Weights of a small GPT-style language model, trained from scratch on English Wikipedia: width 256.
Each number is 50 + 15 x the weight over its row's rms, rounded and kept within 0 to 99. Layers, rows and columns count from 0. The size before them is the row's rms in percent of the matrix's.

# layer 11 attention value, 256x256, rms 0.133, rows 13-25, columns 128-255
091:86 56 50 61 24 59 71 49 78 51 72 72 53 52 58 68 52 70 45 51 35 51 78 42 75 52 37 72 45 53 65 50 63 41 52 54 79 19 33 05 64 35 26 47 28 42 40 37 54 35 42 86 60 49 69 37 66 41 17 61 57 47 62 30 45 63 47 62 24 37 63 49 39 34 58 53 66 34 40 18 35 54 48 61 54 59 40 39 58 45 56 50 17 40 49 69 50 76 61 64 41 54 39 89 56 66 59 21 53 36 49 29 56 64 51 73 46 51 54 41 22 57 65 60 63 55 43 38
096:57 47 28 54 54 73 46 54 57 64 16 37 67 42 65 50 68 48 36 35 63 44 29 51 39 40 40 46 61 23 65 61 27 14 71 75 69 50 71 89 32 45 32 69 29 67 73 16 59 48 52 30 48 48 67 51 50 48 58 54 84 73 65 59 28 43 77 59 53 56 54 34 51 59 15 45 38 52 48 41 77 58 57 55 72 54 33 55 45 49 70 52 31 57 36 46 45 29 48 30 60 42 40 23 58 48 26 42 72 56 57 59 57 26 56 30 43 58 66 67 58 40 31 44 48 64 55 35
100:37 64 41 45 86 41 59 44 61 27 57 42 00 46 55 49 59 46 52 59 50 69 56 49 33 42 53 43 57 55 49 77 65 27 51 29 44 51 28 34 57 47 46 58 32 43 60 70 52 59 54 47 47 50 50 56 64 48 57 42 58 67 50 55 69 50 63 56 22 39 58 45 36 64 73 67 78 43 93 44 48 62 54 39 26 34 57 50 36 57 54 49 41 38 49 79 75 27 48 60 27 37 43 58 52 54 38 32 36 43 56 58 84 54 25 53 47 51 52 28 30 54 20 12 51 23 34 53
095:39 62 60 79 72 48 62 49 72 72 38 44 35 43 39 49 47 40 51 26 42 66 08 28 62 42 70 62 26 33 48 65 58 63 53 46 28 72 67 66 62 54 64 70 47 49 79 50 44 39 48 37 45 50 56 30 34 64 80 48 52 71 56 69 49 45 82 50 47 41 35 70 45 46 47 48 45 59 14 50 51 61 58 34 66 39 39 62 45 41 37 78 47 58 37 61 30 27 41 47 68 48 43 16 30 36 47 61 48 62 55 70 39 38 63 35 69 52 25 36 50 54 59 66 65 48 67 28
090:48 52 41 56 28 52 41 54 53 70 74 47 67 41 47 39 52 51 44 28 17 50 33 48 27 34 49 99 48 50 51 38 46 63 57 77 42 33 50 43 56 46 71 08 82 29 20 37 64 42 37 78 37 37 50 49 30 52 64 38 56 70 56 27 49 57 44 73 31 26 70 34 45 33 23 60 43 50 48 44 57 57 76 55 40 54 77 51 23 26 37 44 38 48 66 34 51 38 41 18 54 49 78 49 39 44 36 18 43 48 35 50 46 47 54 23 56 64 53 77 50 51 37 56 28 52 87 69
093:82 79 91 41 61 61 44 74 21 26 36 38 48 49 76 31 59 72 75 39 63 58 52 56 54 62 26 83 38 69 47 77 73 48 65 41 38 64 57 37 50 60 25 48 46 51 51 36 58 58 62 37 34 39 54 60 31 61 79 28 37 57 39 59 25 66 51 61 43 47 50 15 56 23 54 41 46 60 45 48 38 61 39 43 43 53 26 63 52 17 47 56 60 56 34 36 41 45 47 66 66 54 50 60 64 62 45 35 35 42 59 14 00 67 61 58 57 58 35 29 36 50 63 80 56 75 72 61
085:45 50 55 63 54 16 52 60 60 57 48 58 34 40 50 48 65 56 28 73 48 57 40 55 54 57 39 14 71 43 28 51 53 48 61 31 30 42 40 76 70 42 52 58 24 48 64 18 52 63 12 39 65 46 55 68 53 62 29 49 38 57 60 48 51 16 57 60 55 42 65 54 60 36 69 25 52 43 37 82 32 50 51 28 38 39 32 27 38 56 61 46 54 40 44 40 51 17 36 68 38 49 30 87 12 58 67 61 25 43 49 46 61 43 81 53 48 16 43 53 72 82 49 34 47 51 80 49
095:31 69 58 93 46 58 49 45 83 61 68 75 65 37 63 37 48 38 48 29 48 47 36 79 67 59 49 61 37 45 52 43 81 53 55 28 51 51 52 47 46 62 55 53 64 38 61 36 41 48 32 83 07 40 55 58 34 99 73 59 44 47 39 68 57 67 44 43 47 65 68 62 54 53 16 47 50 70 26 32 41 50 50 42 47 61 62 30 44 36 61 65 62 64 50 51 29 46 68 49 56 92 53 49 58 62 48 59 42 56 66 71 50 60 49 62 51 33 37 30 33 62 43 35 39 77 46 57
095:52 63 43 43 43 63 63 31 47 67 57 52 57 63 67 33 39 60 35 42 85 48 65 70 52 67 42 16 52 44 47 58 49 43 60 13 48 70 58 21 45 47 68 64 29 56 72 62 56 68 58 48 61 63 45 52 33 62 25 50 50 53 58 25 46 29 45 31 83 60 43 48 48 64 73 40 58 43 73 28 46 23 31 44 56 37 54 39 76 55 56 72 59 50 36 58 59 69 56 36 16 59 68 39 53 67 44 47 35 34 52 33 25 48 52 62 63 53 53 58 48 44 55 38 37 57 45 44
092:30 52 50 37 42 92 49 50 52 47 76 29 49 56 46 25 53 64 24 67 55 49 62 71 34 48 28 37 41 58 57 31 42 58 54 65 52 43 65 42 59 45 68 55 76 50 65 79 32 72 65 26 57 32 76 26 69 42 39 69 44 38 63 65 56 61 35 73 50 47 37 36 43 42 45 25 51 59 32 23 39 50 46 45 58 67 49 45 52 66 53 88 56 51 55 69 77 44 47 53 48 37 44 29 52 79 69 37 79 72 26 29 53 60 47 42 57 53 29 60 45 27 61 62 66 38 27 38
095:63 36 40 73 51 48 56 62 66 83 10 49 50 19 67 40 74 40 38 33 52 42 19 51 54 27 35 57 50 33 41 40 61 44 39 49 60 50 52 32 60 52 63 54 53 62 65 44 68 41 42 44 49 52 42 50 24 63 45 42 57 57 68 43 43 47 35 24 45 39 37 43 26 37 42 69 58 29 56 40 71 43 32 39 50 35 64 26 52 80 65 56 57 64 28 70 33 44 87 33 40 66 48 24 76 35 74 41 54 54 55 68 58 57 46 43 46 29 56 72 51 27 30 54 37 55 50 76
090:75 31 37 37 60 16 43 70 56 31 21 62 71 30 70 62 55 64 45 13 53 56 27 49 54 59 46 77 64 74 61 55 62 46 37 77 72 39 36 50 59 37 69 41 68 37 50 53 37 33 43 32 71 48 48 43 51 39 63 53 31 32 68 71 36 47 42 69 53 67 36 33 61 44 55 43 52 34 41 58 71 61 61 49 45 55 25 37 34 43 43 36 72 71 58 70 77 58 43 43 54 48 39 57 64 73 54 48 44 31 47 75 38 28 65 19 16 36 63 51 53 38 51 65 46 67 31 87
101:59 49 67 63 54 57 48 21 47 58 52 45 43 46 61 37 56 48 45 51 53 64 27 41 72 53 46 71 83 25 44 62 56 48 59 96 71 37 43 28 59 72 47 49 68 43 46 34 53 40 44 43 56 08 48 68 67 48 53 79 50 37 65 51 49 58 40 51 67 25 52 91 29 60 17 77 28 41 32 39 59 46 65 55 51 41 68 55 70 75 36 36 68 55 61 15 54 42 50 55 27 56 79 48 48 28 49 35 53 60 32 46 73 68 37 36 45 50 29 40 81 43 40 65 56 46 56 62
# layer 11 attention output (transposed), 256x256, rms 0.115, rows 13-25, columns 128-255
097:36 51 38 29 86 32 60 77 55 48 37 43 62 55 62 48 71 48 40 47 59 56 40 58 28 63 56 28 65 49 47 69 70 51 19 38 15 68 47 76 51 77 44 22 47 42 64 56 49 61 55 43 60 38 23 62 39 29 77 42 55 68 55 66 35 38 48 23 38 54 31 74 32 57 52 46 33 50 83 73 38 40 39 55 65 47 75 37 50 71 56 53 69 55 51 30 64 21 62 49 55 42 61 28 55 34 46 59 49 52 42 70 75 65 38 50 51 39 53 44 68 56 25 52 49 60 44 29
099:67 68 49 41 51 31 39 61 51 52 53 49 33 77 50 53 45 46 60 60 33 47 53 52 63 46 79 60 25 55 50 57 63 50 66 39 58 30 60 45 69 72 54 55 59 36 44 45 54 36 34 84 76 32 41 31 30 49 37 83 02 60 41 26 90 51 37 75 25 59 30 66 50 44 42 60 45 72 34 73 57 53 62 64 61 37 30 52 43 48 47 59 67 58 45 41 32 75 53 68 61 47 65 71 64 58 66 53 28 31 54 45 46 63 57 82 33 54 38 59 47 38 50 51 49 28 52 73
103:52 47 38 43 49 58 44 47 39 56 23 35 67 75 52 32 31 45 34 64 62 72 34 55 43 65 54 37 69 60 61 57 41 30 30 58 51 50 50 53 54 36 56 64 66 48 79 59 74 30 64 71 30 45 36 36 54 26 47 47 44 53 43 54 58 57 53 36 27 49 50 43 38 53 59 50 63 32 46 35 57 75 46 59 57 57 53 55 69 50 50 33 75 79 61 36 40 61 46 37 64 48 55 50 49 48 51 50 44 63 33 28 67 29 67 22 61 60 51 21 48 59 47 50 60 71 52 44
106:46 61 38 33 71 56 51 78 41 22 54 53 46 51 62 61 42 50 73 63 75 43 72 44 70 38 15 50 79 60 48 75 51 57 54 60 64 44 51 35 49 44 50 43 68 69 54 35 39 59 47 52 56 26 46 48 60 47 19 57 45 58 26 26 42 63 47 78 61 64 56 37 21 45 33 69 41 37 59 31 49 33 65 76 56 49 45 34 55 55 52 57 49 45 98 34 47 69 48 45 48 09 62 69 69 89 48 57 46 22 67 35 54 63 43 30 48 30 44 49 42 29 56 78 26 58 55 73
097:69 58 67 44 65 70 47 49 43 24 50 38 37 75 66 59 46 43 33 53 57 75 38 62 45 57 45 38 55 48 56 47 59 49 54 30 49 82 54 55 57 23 36 38 13 56 59 43 61 33 65 34 63 63 64 58 84 50 65 43 32 30 53 76 62 36 48 57 62 34 37 65 66 48 70 63 47 65 25 58 51 69 36 68 58 54 58 52 79 60 44 63 26 57 69 49 57 24 51 65 85 38 44 70 34 62 42 54 32 57 55 52 65 71 22 44 32 52 49 62 68 37 76 39 24 56 47 55
099:30 45 56 35 20 46 58 59 62 71 24 81 33 35 26 58 45 26 53 31 68 55 25 57 56 31 29 36 62 09 26 50 51 32 57 20 57 37 66 59 41 44 55 42 76 45 26 77 26 52 46 53 70 91 40 46 45 46 36 77 72 46 85 41 34 56 56 26 46 29 48 58 59 75 42 33 48 70 75 52 52 26 51 45 56 49 77 54 57 59 44 44 31 67 47 67 45 62 46 53 65 60 36 51 76 25 41 53 71 56 62 59 52 37 49 52 45 32 65 46 42 62 63 34 44 39 31 44
091:46 57 65 45 45 49 45 33 54 43 53 43 58 41 46 32 43 28 62 34 49 48 51 42 55 24 48 47 49 67 74 37 52 47 54 70 50 64 44 33 27 52 43 49 80 55 31 42 51 46 61 61 37 57 58 08 33 48 62 37 52 54 39 47 45 76 71 32 52 47 38 44 27 29 43 74 40 55 57 18 59 54 38 42 62 65 70 63 37 33 19 52 68 45 66 47 59 80 44 62 43 58 51 50 49 45 86 52 58 74 39 69 54 49 51 70 55 81 38 44 36 37 42 43 61 53 38 36
098:57 75 38 48 53 62 77 68 33 46 06 51 33 54 63 52 53 61 43 59 72 41 56 38 39 47 46 65 70 67 52 48 55 86 67 61 43 56 35 44 48 33 79 55 57 69 67 66 86 73 66 38 80 53 49 45 75 37 37 53 42 35 25 55 39 62 56 53 29 46 27 58 64 35 74 38 44 32 71 63 57 34 68 59 61 46 16 77 34 70 43 29 18 44 57 37 65 36 36 72 53 28 51 65 44 65 62 53 40 62 36 59 46 46 20 26 76 46 53 43 57 36 66 69 55 60 33 32
100:30 62 61 56 52 51 36 61 68 15 27 29 55 40 58 57 45 46 55 69 46 52 46 43 40 65 30 58 31 64 67 34 32 68 33 53 38 39 20 67 73 71 52 53 83 55 34 42 43 35 55 21 11 65 39 37 55 41 69 75 62 30 55 76 53 68 49 53 28 69 62 43 52 32 61 69 74 33 43 53 24 65 50 55 38 69 53 42 54 36 43 32 35 47 31 46 61 56 24 47 47 42 37 34 47 16 52 62 42 18 64 63 55 48 29 46 43 39 46 57 68 61 60 49 41 08 46 57
098:52 34 30 64 95 32 23 71 35 16 36 60 60 39 51 59 79 68 59 27 40 55 23 46 42 62 46 69 64 40 32 87 50 83 47 35 65 67 45 44 44 65 23 58 40 55 48 51 68 71 40 60 37 24 23 54 20 45 62 36 75 40 54 44 30 41 42 71 44 35 53 59 58 73 37 37 52 33 65 42 31 53 73 61 30 36 54 34 52 52 49 26 39 49 63 48 33 62 51 80 34 41 64 71 42 22 42 41 42 12 58 40 36 27 52 66 40 51 62 55 45 61 27 58 48 62 43 54
099:45 71 49 30 53 51 55 37 22 49 45 64 55 72 43 24 51 56 40 51 50 30 62 43 76 77 64 39 52 44 41 48 44 60 53 47 39 67 48 48 64 58 45 44 52 37 25 26 28 54 75 48 66 47 61 31 45 63 47 53 22 18 76 64 45 63 66 60 83 43 52 44 57 53 51 46 47 49 48 64 56 57 56 50 73 32 24 88 52 35 50 74 52 58 40 24 82 73 06 44 55 31 32 77 54 47 34 62 41 69 33 36 40 34 46 38 52 38 72 37 74 94 48 67 58 34 37 66
097:32 67 54 69 41 55 66 25 27 48 81 53 28 64 19 53 62 39 68 66 51 71 87 34 42 56 47 43 49 44 51 40 74 55 61 50 36 66 56 65 33 81 51 45 43 70 36 63 42 67 52 53 46 51 40 59 39 60 60 36 57 59 48 49 55 73 30 51 56 38 78 48 37 40 29 35 57 64 52 41 88 46 27 59 60 45 63 53 35 45 33 57 74 33 51 27 44 61 32 43 54 47 47 46 45 43 57 51 42 62 52 36 65 50 59 49 73 58 37 23 53 41 56 37 45 34 84 52
102:44 58 64 45 53 44 47 48 14 61 63 50 56 48 77 64 48 64 66 43 56 41 61 42 37 40 71 43 20 47 32 32 60 58 60 43 63 40 74 73 39 52 52 38 55 52 48 46 42 60 65 71 58 34 47 61 45 55 48 47 58 67 66 99 40 71 55 42 62 57 45 25 75 53 77 45 27 41 70 60 72 56 57 70 44 43 49 49 51 39 48 33 58 54 46 47 60 56 18 59 64 48 50 28 46 41 52 57 62 46 62 54 41 28 62 60 79 49 59 69 46 66 38 59 42 50 67 58